Part of a small language model's weights.
Training: 137M tokens, 8332 steps.
Each number is 128 + 24 x the weight over the matrix's rms, rounded and kept within 0 to 255. Layers, rows and columns count from 0. Numbers have three digits each.

# v: layer 9 attention value, 32x128, rms 0.0341, rows 15-31, columns 0-127
# o: layer 9 attention output (transposed), 128x128, rms 0.0699, rows 15-31,47-63,79-95,111-127, columns 0-127
# up: layer 9 MLP up, 512x128, rms 0.102, rows 0-9, columns 0-127
# down: layer 9 MLP down (transposed), 512x128, rms 0.0243, rows 0-9, columns 0-127
v15:114154123128115165093124149160202131128119154143175106096134158120153118120111177118104144136153135119109123141170109126077122098088085106089144149127113142103176138159079103159135185121062118101109093122087157133151142097121140153110125095141113169105153124102148150161146124150134132142131154085158156113137139112093117119133187139127143114115127144144111157115105122135117124077143
o15:155139153137124171109136116156123140139080138130141154123122124122092128183122102129130105095075141164078084108114151104150125126161122142113159107151107106124111135149107115126132138119127068091149091118117128101113122105180175112155168173158100132114116058149097109111121114123113147142078104113116137148138173122177137152185122108153172159073152173105124148157142129117146125100150
o47:120125132122162119133116140117108133131134150109114147116101113130131132135141165126105145177123120119173122126122132152185110158113107137125121128135132133114117139116161138133098116162150144150146189141153096126170108120133143129150101119112144135133121161118095093135138106103154141111132152130114124116145097151117180110081128158127143120166109135121147130101152110144128137144103
o79:144102095094073147140124128128138124113105067166128195168102162152111137125098113130126130157169124139115145086100127135157118082188108106145119129123128134132134108135092093119142000141119092136041137096118100116131122137141112091142131101131179119101138127112154177180166148103153084103141146180121076079131128145086060154158111097153122152130174172118127136170147173081127171159156
o111:115147119126127101149114121118087117100124118127106096111125110154116135112108109103125101092123152120148154106135094106101107138117141126126115102137137128127109100143121137087127171098111150124117100125103134137104149110072095138127159134103131137119120137132139131126089158136136134136163092118149126113132138103137097127129124118109122165119126113139089127109102109132114104115138
v16:145089168133147099125122112146107126121125157147137161130096163151107108121112091131149171161110159132126141119066113140119112121139137158115113080099123105117133094144162119114134142127138113129123110087119093162115110104169154113166187141146118096078156089108134131093142087104111101132116094134143134120150128112148092129176119147132096146152116109101121160151137113129129107130123
o16:096112079099130147136162106120130085110132108091132115142161180091127107137087122135135123130128104102150139148130133146164141122113120131109111137119120097140152155101104153158153120116094129138080137111155121144129127131156144137111127086099105143180164125118135115137150151135114172109145096149127122162126154118126103154140105162157098119122106093158123147121109105137087163127097
o48:153115134109141136138102141103167123147131087115143113132132160120107145151118177120129096103122148143142117131141101078085122127145115115113106145152137136151108097117143131125149130139149108127138102120092138085111148120096044105130118151121120130078089135146151125129105160125153104121124141103122107148109140113083127166078124102105140117110148137137156115121145134134109118141164
o80:170133154118118130086102133120128106125119137155091152115123064101148206130089146131099157115179159113131163104115190170162073137062111193087110123130112103107173129134092166127126131136068112107167163138138111076079107118113192112127158149128154133110172095088093088136126127134117096179158113157148127128152099174124117105087155145119114138101168098094091131108136079155179150151164
o112:127173166169133148126144171150134131153157133116128161125110089146149133134133086133106164123130119120102116131157127131151138124114157084159145126122132184096127156161155109125110129137148166106131129164152163156122145128171163124139104101142151116164088159143124153119143104104098096104097122126124148107123109132140156105130163114141150126133124148147120122150153138112144122099112
v17:059131119116146149132116074137157142109138127171065175126098130162161137112148100171177147142157120107069122157147124143141081129138164105093127126110109111084091156152171109139159123117143124100143142087108105144122169110136120104125131134097130118164148090149098131108115194105121160116152126109111112142135151134152147126130156119126120137137125158116166122139134104117145113139098
o17:135120163138123121127106130138145138125151133134111145106147111146114137130149154119133124135108177113132128139133141117101129131151132145130132111120166167129129108167123115116124113122125116111122102150104113145105124114154166117134121145121116107127117141124131132131132142099110137135128122137136123128121139111158115128122136116116133140136161179137145128137128107112153130094120
o49:129166154114123121102112167127097102124148143112136116158119114132084125128116129086132139110127131127102136101138130146153116115126109160136125131124151137106152130088111160118117123127110132146105126141134098107152135146118145145112125146144138132107126133108134111121169088127143122146100114137123114134118107148125136116111111117130138099122149118150118135118085163109115113163135
o81:085105136166159107093190101168126167185168123137104155066120103124140199117159143133162167092175154093178148125070059137139150121127104116124169088089125143127097138143113125127115148178111146062108159151077182073164110109148190142117123143110173179196129136122104043127133157158116107184170184109126122165114121115130107152169146111084145159113097094091061155072102102185126136076099
o113:177135096110115135130160097110130140105125135110145112147151152126135118141112139127141129158133119123130118148146143114154141135097150131119142133162104144140123102110141123160127162106128147146129141128141149163109118146108123130175150120114138140113128120153126141170115112151122153110139104134126140106127125147124103142140149138136110126131108136112104126139147112102107151111133
v18:111157084135140148131111121109123144118153148156132155122131131125116144093090154118080103090161127133136150101146112116113143152146145113145138143123094118102094118144161147129170140133143110117098132091144114101114107079170124098167096160127136139124138099134129109095121101135131147152112145144115088133135149150110123128087108109117163162132119128104090118131115124117085115133117
o18:167128104117125140092142074126126143124100130118154154142132140137109124149145127092131133157096108127157152130143085090137151077141131089137143128153159132166137119100158093145160113161131147145128122133100109088118115166116161140154138119118084128111084113105102146166166129118150120090104123144119119152123130118127154138124149122120130152118145148160124130140088095136083112118130
o50:129111156104111104122127156133095136145124141132130121155134134108151159161166077148126163151147133115101119157108122107128102135056125126122169116107163158128163141138147199158101129126120135115166150099172152155140171117125118171115099095123126130135122129145122155101129123140151110091112167112118122093120123164162095093150115139124096080128136138176139124078092101107167171118123
o82:120133144151102125122188110111132138133147174097122093164127161153098081140136134149101119107086118075161128099121118201112125179135109152122159067173118115129135144147103083142161147085097160151098088151111139149140099168123149080155169170135101132140097180083144109153181109116150118149096109103117158168146122110139123131086095129112133124094117109126095162153133162129162065136179
o114:124155158133125117117126100098129099185134100135103103150116115138136150127109150144128115122120131148150155109139135141134126153143141155138111147106157136125141101124112109109130132179128122135127103120124148103118132116105138137125142128138170099118154124113133131121123138122149158102133109120126126132137107089141131137128151120120140135131135105107141103142132126134119083142161
v19:136155068135139115111155127180100127176151122109137121113120136088102071098108121126144128179152122121107147132090125140155108104142123101093128094143117161164126162141144183160058109137134071077149134115148148155105159148145123147096115130168133146088160147104116100142146171125139109121117080108082106143130132152102114141115131127137122114136128125128131122130149159134115106109158
o19:134135128138116122131107116130124102113152130135113118144122129127119128121114125140126120138122143122150145133114109114113120125120132144090144116126165112115144113118135134120134120143119118137139132127120133142112139132123125101109134136105141136100115136127107125121123116132128151119115106120137112118098120137108136122124140142128089128134140121124151117108100117118117117125122
o51:109133153150132146172122144107091134103102142153084134135152106106133146139150156129120134125111149146127108142180134145108137164158170169153130126118117125107120107111098097127130132119117129134109134149115116110148125109144130147163158131158137108150127124149122123136139112118144163188104151131131096153155157074162121082123102097118116122114144131160103131127131115098138077112138
o83:141108121125100131126105194141189140165169143142168172216084105163116176121077116104127095102107147133090121146067166117095176106100096071084149127114095081102172132167151165101184128051161105127154120112128126147169155177098184152076147178093161112090129124104129091126074135140151116031116150143173165101102073162115130222191138115180172107172120048100188073162101145164124188167157
o115:169116129109124109121151073126139137131078140111182117126123122166160105138121132122118121138139140125129120133144135114146126099104112134130129152150124175146116127115132120125121138116144145155121122114129112123082092143138143120152114149115113115144117120108134154131123123135110112127114131125126127143146111143106130143119140135106135163114136145121107129142122113111145161119126
v20:141133154125124153111147158187169194124165142145155102122141126136107166166115128135168129112078154102085185101131095126134146135145105111090145141091110125122093127122095144131110142147089162149094166127136116092135150130078112123159127135144141153136174145130138160122153092127080118155162114140115129124119150142136130132106156116136116125108128098145132140150125096137153091148115
o20:134120144146124122151094169127129172136159114140108129158145094145126114120111174111116105141134159107134125083101123099104087139103122131149085167153125142107126118147137146116121135120125161111157087137118156117133074137125120129128136160136126159134111131120135134074114134087120104137134104122130095103127123141142109157128096154098146100143148151065124129122128125129138119125116
o52:111161120137118140146102099071114064119081141098095132118132122106145094121132073139146118147152133120156084146142142160141124138170134139153128126106133112129143150139123088143129112096167144109106135122153146125136140129155144130126094114166131118109128151138124131132109123149120150099155136157132145113119147102139094136184119121124143137179132161119151146109154152127112141104116
o84:227116087059120080105110163171107144082135119125172089133144117106120120142140081147093164104130143052064158059156117153127105123098096146142173157131146144116148171118114082139128066136115107121107110182090176102102114135144125121109173128114140126125157127104106175132196142078111116125131128126098148105143112138127124158041116132130138096116076177065128149117165128112135137133084
o116:113090128103126127116154104131123154141132115136172132145138127147134153111119139139120124142124076152140144155126166113142116113143127131108136154128124113148116130127118143112122146116142097116117134116118121160131120129099131138106111103135120121150128111129101126124131123144146137143133118132140141133123145158117128118153147128140119144103129126167116106092132129124147151125128
v21:144140138150104128140152148174172117136125128130135095112101120133132139101122134139094132157070139134137158114139168122152127119149115174075104095101119133114104092115108125092129137136131129156147103101149133106152166106084127106149132141085161129112152106133111123106139133137128139109120168111126068124132138090109134086130133140146138109158116128150076126099141170130128107158130
o21:152118130101161104096109101135109159118112130109111139131146129182143141133133108105107143135123118148110152099131103125126108099127137143122105138127135113153091133149128133131135122129143164134168165157131124141143104128121139151125110110118108122159118140111131180158155100083141116107142119144129144134117119125131126137125137109140142113121124085155114149139114153147130141147127
o53:097118126119101150102131076074122121140117165093102117156185083105132104107137110142166129131159119099119109142114128157136149140129125104162148136147133109145123150130136153164115148139103112117106128118102130140131125143126148105106108145138104121113137109083131161115089092135115128151132072141139134188146153150140162139119100146125108124141132149118143146100104120147103116125123
o85:137088138106105121193145146155085139153135107155127160081082112140134112163146122041100115155113109096143122125105088162152097094101088137102086113128096082104181123136149129088166103123137092139114118130153125120113113103129090139123173122114161120118135134146103096138110153134128142072075115151127170110118133196123128125149139103087081165101096139117119092145155151091133149165123
o117:097146127147125168155125150095138136109172092162194143121155168112139147128135168147128156138125130103123160131138150086106101169118119122132132168108158183125140101116129115155136120127132132128122094129109136149172123168156125114123116121171126145145107131158136114109119193174131121172182169119112148103104147114108076148146133140090130102122142154114149129143155104106123142105124
v22:098099128135133159163128131128147128110143135119147099132144147139067136111176133127098102104117164126113132141152145079098105164116134075093143104118149120146143170130114110096158127100131149103106104140128135166121122187133121151129151099117154120115125095089086143120071112161112119140160089107153127093105152111120145106142152151087147135127106118126087113120115078144125147146094
o22:132134126131145112115116134128148109126114134138112109136105145112111162166119124115136112112069161127152141123162120086151151144149145154120132117151136117152137139159096101106121120113134080161127125100093135087097118112110157149134171126107139135095136112151100101120130139130136142136108102116106077136129120126160141157159150110117133146104129168145132130133115090130139101117112
o54:132158139147107129094133106131093127103132114128112113158135125137145121144130091116115185164169104132140151123136116186113106079112096125139134145119110188105092117125132145142128104115125154131107153130181107076170115153168148125161108123157167142169100136139130140142111136087137117116090178125114162121138133163107088088107107086156160139120143139147123147134107123127150119135154
o86:105125133126141144116077127111096131104104126136108137085144121078183069109056166109082097144147115115144121126119160096147095108145161118116106138121116094149118175129088166120131138110098147103161115080139129092076085131088161178096116109148089147128079051157138147107153152129133147158168086129156138133151135136140112094167164153126082105122112155145114116117151109123103131080115
o118:146116180109116127110116079083141156160124107142174147136118120149142123101130146146154142154152121126088109113079149123121123146120105159168153165135126122134141079126132141136109108141162096093157126096132150151156126126125136098145104148144084119116157146134146110121174088120174111151164137128118162142122141100113144169139059141115122126135158122090096142119125175125147161169140
v23:158109143128141152097080138131154091122101137108142112115120115137120111107119151179130110119113128126178101124152148121121131134148171106120135113113110152157125108129126159133098096146098118124106138168159138135135158138182130136182105127147144124128108092116113087129114136075109149133195116118125143133158119164132099128131146112166110109110139126103104137096135121118170085130153
o23:152126112162116175157159096125153148105113103117121172112165123109128139133132146121143129146122081141116127125144139131142123136122120137135130176141125154160138144138140144127140121130127140120138151140127132163142111146175129135133129144108092133151119125117135160125145162095121123103112119124117145145105150159150101153134120146156121115128138139112106137110107132125118127090115
o55:137153166142125117165173138128128130173115148134112182189134093143103155132154082127135134086129162131094163119156138166107120113144089138168173122098156107096126150163114128157129142156161100139096112107138134132137141119103108088131119122152153078083141137135132118120157093152143104146123177127125137130120098140159115129145105107086118135117134139189137122099124132115124109135096
o87:095200173128131108141092103155109095153152132127128104118117155099190145127091113107125091157152114139120110141120163099140167089122151149109120121137155123108122111125143148073139097137096145112136099116195136117097193116150072176141156166109161113172088104139126169096122122115155142157145139135092143094151131115142110136119179154130132064134177077143113127150163095148145137116134
o119:140101101070109085072115108109088135101151124134147088112096141174124101148132128123154140127137102131149083171072107099160150130090160137120103093134140127144121117053112107116134177103088119158118137150121125126128096133079123156088140137085134151118138121129118140133087140136097152086087074138153079133143137111090141144106161104126129165139084141109141129168110142108135139133166
v24:149143111135134120105114160126085138115108106117094105126154158127188097112096156116126101123156143057124154113158093093126096102137118173166111133133081122150098171132115169171159176113121116126121107116165121132131137125114150152116163135116138096159090108130131155130167125139116109136147123127156149129129147118118163123109148168162119101108109156105213165049179120160163098116172
o24:136131125106130129145140113142102132121111151140094128110111132115126140130112112130134115134142124139133128115128139164143160104147114104108134106139122112107133100113124149126137141132124136155135132138156117140133140153111132122135138112140132122113136132104107132122133137135122104134137125130136109154115150126137162137113133112156136121175138105121155124113123126141112110154139
o56:130166155115102113141149136097190131194167151166108089110112128152103133127183152123128125133125158159094122114123146162118151146131142122132159136101138147128186093111147114166134138125135080123137136129111124134105122150144110145117124131128123102114170163155147097139103156118120151126092133124105107169123124113146120114137163108102095121122140112138100103148117143090122127139095
o88:082100134071168109163110157135075115049045199145133176205148068172105157124091097073170142119082159164145132137159075076114198140103164095126145112157183116092071148151040118111146070185093184149135095120109136101134099065079108105092131081059191179149173180119110174081153072116130116145153103143177147147129089154150111178148142097102119100148118163119088066054123104128124113127148
o120:147145131121118146109140101134122104106112101106163141114133136137123174126113150149135126119107085121114123129128118130136115116109109171091106137125134134143104134097152131119120136158113141111140159139112120149127153107137128109175127126103097116133118110122113114126151118116166136111110125112146152106143130135133115136132145155129131173107108130139118135144123147128135156111104
v25:072150129112133138122115133106135101137065124155131138120126117130156125083129129078127089109145152114122131070104130130106138119134074101130136112092131103135102126135118145169114125110124147094111110162081090124180137139122155126137125124114103102138118132143111098128177127130064157085134118123108115113124086135112119147138129135146090164087152135138119148115147127132168117144170
o25:120139124147113137160146182133134089111138140125104132139137113101119124133123122149112087104138145104130124130161163128142130146140141153135136134115131151114155142157123108135136136115149126109155120134157158110131100129140160135144135116175150089131117130137112112095142107131118110128109108121116108129146118129128132103122114143106118101112139143127122134119131084093129097090124
o57:131112104119136109113100145140131110121134086090101112154142123123135138170109113159120123106138122117131123112101122122153113137146141141109131119113102111104085127153136132111129131133142128126148117096142162157106116127132077163123149157133165172120154166121144143099089145125117115137114131129108133116111140100153158144140139117140163108152128127132147094135088109115097097123122
o89:095142124137156120179162145142080069153093146165166139125086128186139114070132167122158130127032179153128153143175156160128070161141137121131126162138189134157165123093123135160078118099134156183055084128151076099203164137149109090119154140120124153136110129170128117175134109145175201133129083125156109112080174162117089132128165083119140151100144077126099097137122134106147167116107
o121:155125152085128121077148074120145187142132122130155127123130146135134160103134120115172181152146109123061100180112139134111161121089114082161137106159124132162142121113114129142137123150100105154101134142138137127112148147111133077104093107089100133141128098127119129156152129149145130125137130124126189133125127137117109137124154156137090145117086155120112146132140141124135165162108
v26:137115138161141125114141141139152135112145088102122154104166156106121161150126127095090133112139044133130097120093121134115121104100108146110126108134112136115105121109158123145125110110074136167149121110090124121155136163157159103138129083122123146130129153114105108132124133093099117140154128122089121142129093145133146127140126137166124176110122191130094151125136145162141093168170
o26:128101097140136147140181116143106126120124096120146132139126142111132105168116140112128121102138140149145099122105116117126137114119122098121134151182095145133168127119147136135155143088126111159134099118116162094124123112110139139153139127141111157099100109165084131108123134139116124149094084132149075120133154154146155151188096143102161122131098161088119142092121099111110156139139
o58:136151145124134151151117114112107121127126168146128141175094131131149117139122145142144103133102177119127142154155143099129155122130142082136163098115197137127156115128075150112127099141130166132114123144161151160126115111112140132125125154126167137122130107122154145110147144112115087106112123100127122146130126112096132149092141115125074117122137089139155116093120130118103113132122
o90:121146147174134154183146136170156122136194110088154110082147091135097185148179152109161152172142079115157129117151091135141086109123144115128085162151143100102163147140130108119147169134132093117118132155103108090142154119200097150126089070067087106112132143145126130148133130138139158102134117178123136074122178131154165124173119132086175160144099152162169112131153087114144176128116
o122:155126116080142119104113127118133126181091124098103129103110089159119137124111154133107132116101127124097149132126123114141152110112157160110106137143097099146088162130136104114094161134138121114171152144135125127089145150121128140126162139091095126155161119124134148163117128113151111091125118122130107128166110133165137119116147128148135133104138126152095132138098129147154128113096
v27:120117108135071090105142147092105137092136117087116153116083095105148128145103164144102121148160120118126166126125149127164110144189188152116132152123123132162149144097148134105087140105088105143111142105094147090140128137132118120169088153133150108153131116108142138149102133144129158135143108130168081113171160126080116135145108124107123074125139135155130140087114124142119126114124
o27:121118106086114154147177112129162130110111137147106144096182118102087154137183170156127064122072086142119157112202128121128188122191110127080087142102141089113180128137128096136149117192141146171149153180127086140092141151170115122083158129142142082178181138086136159123143150134090136106135158122137158161076162132191137148105193092133101108129138063126123090118100103121138061082131
o59:140133086123147144126100135179129132131133121150145091099111176155125143133121142115157120074105099145126080142160125100127174125102078124106136107101106164133105126105115121159129135138141080103129122111152121120131125120140132150125130104169121124096136120160142104087119160138156177124146115120093122122107107148139154118121131161126158120128085165123139148160150165104149146168147
o91:090101134130106129143140125146177126115139141139147159150120154103124108123175108113112133123166098109138130099092108098145106142096110120116136124159104104090126111171146150123148154076083116146123128143125095162082125133106063164127137132104110134128108156122129107142159100118126138151096119102093160137108117102137142137144108117126150121104131117124080109124135116118081131149084
o123:120152151142132118116114140113128125134165113119127122141136077124109112113129097157168132167128127172133130150102120169114120129166120124135120146142167105135156116137141097115127119141157127112119118122120151167106128086107109091092125128133146173129096139156119119148150114136100100152147153107159142131155137134117134131137117123157115133147157129098145125134159142145116142128117
v28:167117133119093123142130124088113128158127147114134145172106149138115154068152056139128075143125106118095160138132127105099122168154140109081127098110163117147150145106120142122167144167122104174097120181115102125156147165155125109161131123140169168128130173109151138146120136100138132119135108138149102124131102119155146119133133110161120144115115162070104084144105144111130137151154
o28:102119121119163108142141198127133107122155128122105125140119137103123113147135105143107130099145148103128116135132134138150103140122143104144157099079083128108110150150110161142132132094127088093109138131174123131142140113149190126090110096180124131143133127153167109123111111133100142115135139111117096113142128150117091110109104135135162089138146148147118133135155117111145154127129
o60:109099139105157134077118130132134128117132086146144157110141107142136127131140175115126148136140136139156133095104122087151146116161130156171111144141133132121093154112155096098118102118152167086141140083101143141123123103095128121103142145086112121097110139140126161130134133108102127141138142119155130115123099125112154118166147137130121110134159097152142144141141142162167132121112
o92:117180129102091128176092106124126170185137185121068115110110096125125102111083142162127073124133139133121083091152121124117132133105133095128159098109147072121215178160138170106186174111079097165100140170152130113073128171123085183071112132134147141136095108101138169103208145115192142181103127128109141192144151131161149162086154195119167163138096106095115057159146085144117127119113
o124:121128120197113143135129096160122126092125113091160130121138143094115113130118093145173130130112116108109085141118166152126136128110129143126116144165143142153120101140114099137124117123121146170122108153119136103144127137126109122178151133115122134144118091098129106135098131148129142133117100159136149119150154131145155127118080124108117146102114186104119160100128108135116101096127
v29:109121121149148130122069122120105140174120128128115156108155093121170121154113181112151136137117123124124169129118115078145144112146138106096121124165146126133124114120122168160112138134105187139139084078143127139117131094108132161148109104114099162127158092103119117125135154171107129148128113152102160118084099132111098144114149139117088146180127162150096120170076132112117144138122
o29:136141133158111117132126120135129145155124134109108112118097106134099123165110065164144121095107142141138109117124165101129108153148132121167133118109168110134118138122131092136113159123123104100127125113122138096143132113110147123103140120160158085097122113126121121133103110114133142112110095149146134144158131090133127128117133104161147140084184143133128130128130128124118094093128
o61:119134114115136165141120136136142158091144109090204110141109123122103120121157110154106150133136121127144089083076088171139143121140077118160145138107081122139114152124138118082158126103135071128131138122110091160154149134114091115145136175130131113154114117157122099141122130116142130134122128128125106160150153122132170133144110122087150114094104121109133147155158137169190133135139
o93:169151123189136103070131165145151096149140114115101132139141132096132147143139184077152180109114101139089185157127130120106152123137159155116106153134070177122098111147085178172130080119154124108059069102108141148103133121173125146125195129136091170134142171127080155131123148192103123135135101070097192061175074147130172135124152136107155119119098144104150104123081129116118088172150
o125:145124126093108125130144094111135120106129137111079137127137135136167147111137166112100129159124114096122130141163140149139144103101138136125107143145101124113125133143132106128115136144142153123132137170122128133122100115134148125149112122093111144146142163061118140112143141110128152138114136118123114121105112175102091094172140150163120130184115147146121128118118129111096158122094
v30:102156165096128146119122126135104146147078131131109103131112080111127138124141142139133150152112102102162170079112144148126159125113119116140132168101091155099183121137150152133154144104152141118155160091170179152177132097144170112148140134112170174137136150150144101157110143151100114115109115133152072131132140179093132118110119160106090101147186151116147125183138110142132106132110
o30:090118125110135102126137120134150144130153126145114144120120129164118154087132172126128126139135140128138149134157128108106158135132118143128099134099128129116148093122129127133128118162121125149163118154110147130107130132110101125111142123123140106118144146125126122110159149156146153159147120109115127125119102161117104147133174118102122121141103118104117127133123158101109098152139
o62:167137114155119131145116130106124136082160123143165163146155143129122105118144106112125099117168117157114085146130150116133126127116100127116144107137164152153094144108086098144127120120074115113107140122123100129154123114166111150127089107154123133144136113128126164099154142130101135097169169119137182109115129112139105126103137114139136154122090133166149153114164140119140135120145
o94:125086174110082114123171095124098086146115117146087121126156183139139206147081111156132184128082088126147155160114092168136147163170144158081111119113095125126164120136178126089156124119206134187092132175109137144116153129156131073097133120148176106129100147155093127172091127116158086255079132106122126068081162155129152133059147126122083113145113092087110090135083134130142106131132
o126:120134129145145121123151119136153119131119163112128134094113151149108108112123145121106114101116121132117167094155140119131117104122141147102138123160130118134155145164137159103099124108130111116136130094121112148096124122131145128144135160097083121093133127105152098133143103091162097156146122158159145133173131116114171153129091152161144159114147114086109106131114145157162149154134
v31:118101091126159161092121165130146196089122135158122142177040151136131098128108148120152174154111114137166126114109099106091152134131123118143099159147108109123114115135141128126145116113157111089145151181129140135193159161143118110147086126133137124098140101148122129131106078142076103094140121183152148144170146122127162134163127099119128144166135111117138109184147107121087164129101
o31:111175117200139155170126144115133092135114129117107117120083131129119166177127095118119172084118158123115116120162143146127078150134166113155148128107131170123139119165103165109123109138101099136152086119130106151130132103127176089118153168156127096140124100157151122107140135115119137115148126123105111123151116101140109121110128137155167116120159134149111140135134151087110137077144
o63:175159166121109099113158130132116116201122136103122170126159114145121115132114160150117093135142128137098120160142140121124115138133131147121157101126148131118123147141133134151115123183112157140144094119136141149083099124137147127125144142107125122121129150084157113158154135158142160154144124098121148170132136121159130139109163154103099136108123102141113129119137095107210132124118
o95:116057093143144184135093142156110145065123161127155108129150109088191177115162094148089140124140160117171116171125123157128113156142095144158119179161077092123179109080131109069102178112135147144103152161106078169061146102124115099130148133167113144123072114118094122139168123151134123138137112140138096148068093128079106056113161097175128090120152114126136195100146100143107105132142
o127:136146123114120100128144100098133136091146106141094118103150150140141166116138143098130115122090121119133168096154132104135137104128101140113107116090168149146149103126137140128130145087128137123114158144117122120125131138118080112141148111102140129132131121096133134134094166104113121116116140105130121130117134132118106130118123116112130144111145136126140132132101178118106104115121
up0:116140154108155162128159126109111143085136164164134140120107114149145138141131147148139140174132139188131091117101125123159109099143183115119081117124129143145120136132113140115151148109119115119104143171133169176140124147143156118132129143111099151118174159147187136113095120131090101139160072079123082095130152131133139113152100122133134167155114133132152129135106135100161135130119
down0:159123143127128137112181103091121122147121130129147144152124162160113119159142103140142154133108102115124095116130127099108130169108106143116120142121147125100166142128122098135154113142141144127144098117137135148112125080146135124134121090150131101100152134135116130116125147073139156123115117119166144120109135130116134153129101105159102105114169105151144133104120089124134120110131
up1:150148120150126124158155128099140095131134144132143112154163116104119090163130153129188141090103082161154117099124104142124128104113114132147138175130134117137073133118180118144135129114106110134162150134107120116094107109071126111102129107111147116158116144110126139128141163101144131160133125122129117132109147144095112140169112105127112139121078062143122133104140128088140114116090
down1:089124152133138135104143162105145185145121109141141104113098105155145175110095118120148124150142151113076150144135137145138099122145124149149132149162105129139097121162086131134097084117116120158109113131119148141144129149102171152167151102107076146138150147118123138100141092092124155108097169129088143146154109099130137117145126161102139112111177161160134101154118139148097102113133
up2:140162175120100131142136094136082140133125137115086106106102072138115141135092152115121114167113137161145116140139132185114129126125136133142158122097120150142124141132147114112122095117170096115112117159112077118134108083103146151183131135101119157111134147123135116088161150086132116127150179140181144115113124127094105143137108113120168133114121140158142146154120103099128098129143
down2:140133092130167161083139147142146123141120116149126169133133152131132132134174143116130079117162119110144129115138133133118134101172113105104127114138112111146117139144123141127163112116110158099111130104128164136108156135159111105095109094127170150138148106108184134140156149152128139145127114085113130135149103142109152083123149135095115121107124141161125131103133175157093141121128
up3:164114108149151149120139078094154110157142080109131128165145141137121109110133093121134142092167109150162109099115133141141132093135162123093137150162106151099122182147164124150163162114143132157075113128184135128170087137083119111129093091136193159156107142136124086130144115124094098129115098148139142120141104113049157108136122146115115159137104115163150081116158116178106132176107
down3:146105134115110123132144125149110128106156115114128108131114110133154144152146149081108110155128126140103149138132100092123144128134151133124122155129093105110138113111091127103132129116108198148159121101115142169113093124131125133117138137115158157108162148129153121137125133116077112131127143127143116156137109123180095131111126136085165118136141112127167122111111146171131137109093
up4:135141116147167152105100088106162133132125120131094145114113155122166126151153098113137157123140089137119146150129142119157110085136164106127131119136111141121122144168087144143163156093135147135140150200149085102073128137124111093103126135134119100115128134138159112115137131094137131086159115131131111128099123123123112132148150131120145145141133114132140133132176123068110133157089
down4:111119141116094150130183151124083116100103141133097134119159113149110111115143115153127126139109137095141130085129054157149145130121126117118127147113145148119118125131149143114090118096120128123079116109111115144194130131146098168105111110098131143151155119071099122126150115122134154122113146121105138123171120102145127140120108154153155141156092112130133122120114159121092080155135
up5:139123137129121112113144107104115100117142107119137116122126130144134104078111135130126168148123134125127142156101112176108123167149133132132136102141174144131146144146165151121110148116107134142130136128107111127151147113133124127116147148105126131096157148121099150157144163088138136157126111103142131132141130136104122131114147117100108170109149112132140100144137091115118124132141
down5:116131128121133143115126166152137131104132131157159133128121179124106118154123133131142140132106107086162153108129104116116097149109117136104085106164102105127097131155143119107125106136118104097131168160126128133138129152112115148139121110142132129134121108117139094122117134105131118112117120111097099108131149156118111117132131183149164128163141156108126170132137146125132089157126
up6:168146129135129150110096080093139145141113151148157146114121148111132139111167140129126130079096150082142150104109186132128139121154109100129111169117135153111111176130149113138100159127131127096161139085150111124106137134091145107132123052127129143106106151100163098109130146133130144174109122144131153117106127146147144125134161152068059100118160123125116111074142097144152165129220
down6:127103163150121107126146089121120109131105133121107132121149100132083134138133148115131148113127131122106084097129126124132089135143099116154132098171136182159147132121088111127120137083156118137138130157126137135120114098118126148130103169105108157098168112126105174123123133129101107121150137182184126146153128080098102121128121137122120134156166107171154122122109131098170107142056
up7:088138149143105156102153186113130105107141156137139106109155088129109150097138132119116101103131094148147116122115139169161140144140132137160124088134097113137174192153135108144138138126111114124132154124122145130108201128110109131174109184103045146130098156066158156139146110086101130161156045194123159130117161095161119090137146126085082121167157147143175125119156119087108138098153
down7:152129124159153135114122074143118088144110127076152145110136104148156097113118145105098142180124140146139102083100164161138144177152150160130087161107201144137076119148132112106109122166093083161122119134119123142129106162145110094070147137130151101086117128180112131117142134150168162137148190087148078158124090143184164145145157137165145118082127098142131095176112175136105106122146
up8:107154169170114159150120104125089133132107151147119110132165103131086145149126121139105161117065120173131155113117138165071113123144107126150114154154154104134177104150124104136143099129081142179140140100137122137116126106132136126122158106118096121154146107114110131143090122155102113115162114136137110159145136123124157159120124098109125165122100103176149120125167129136104128149095
down8:169116133118128107102143113119181122143106133123092110154154148132131123135104081097123127146141155153151117170065123130164101108106116171150093133118113127134123147138094155129151118113148123148114109158122097113150119102132117138156134156130109144123129133137101122106158144093143101155117099115153089135143110169089101093150135123154134110112105144140147143116079131106103157124099
up9:115112137113126106136119074153125142176161169149150105119114099103150166163138116133151152127125150105111138158096109160103124118133116102183142088152073141164160106133125113111140135156152123120128097178173091147155157101155141135129156130136129166157122163165127160099119096129105088123126150127174107144146125149116163136120155140052127186133120092151126099127157097128176123183139
down9:068137145141165123136109126106131140114103149143118151129111149107140128099139140094122105148102124105141151109105122116167177161138121159154147196136164137122149130183152170144126090136131089177103138138111138097106094102110102148135141143069149153134156130082135115153115159116110150118134170116145172084125106116134100096160146083120117128132110175102135237108125122097116165102097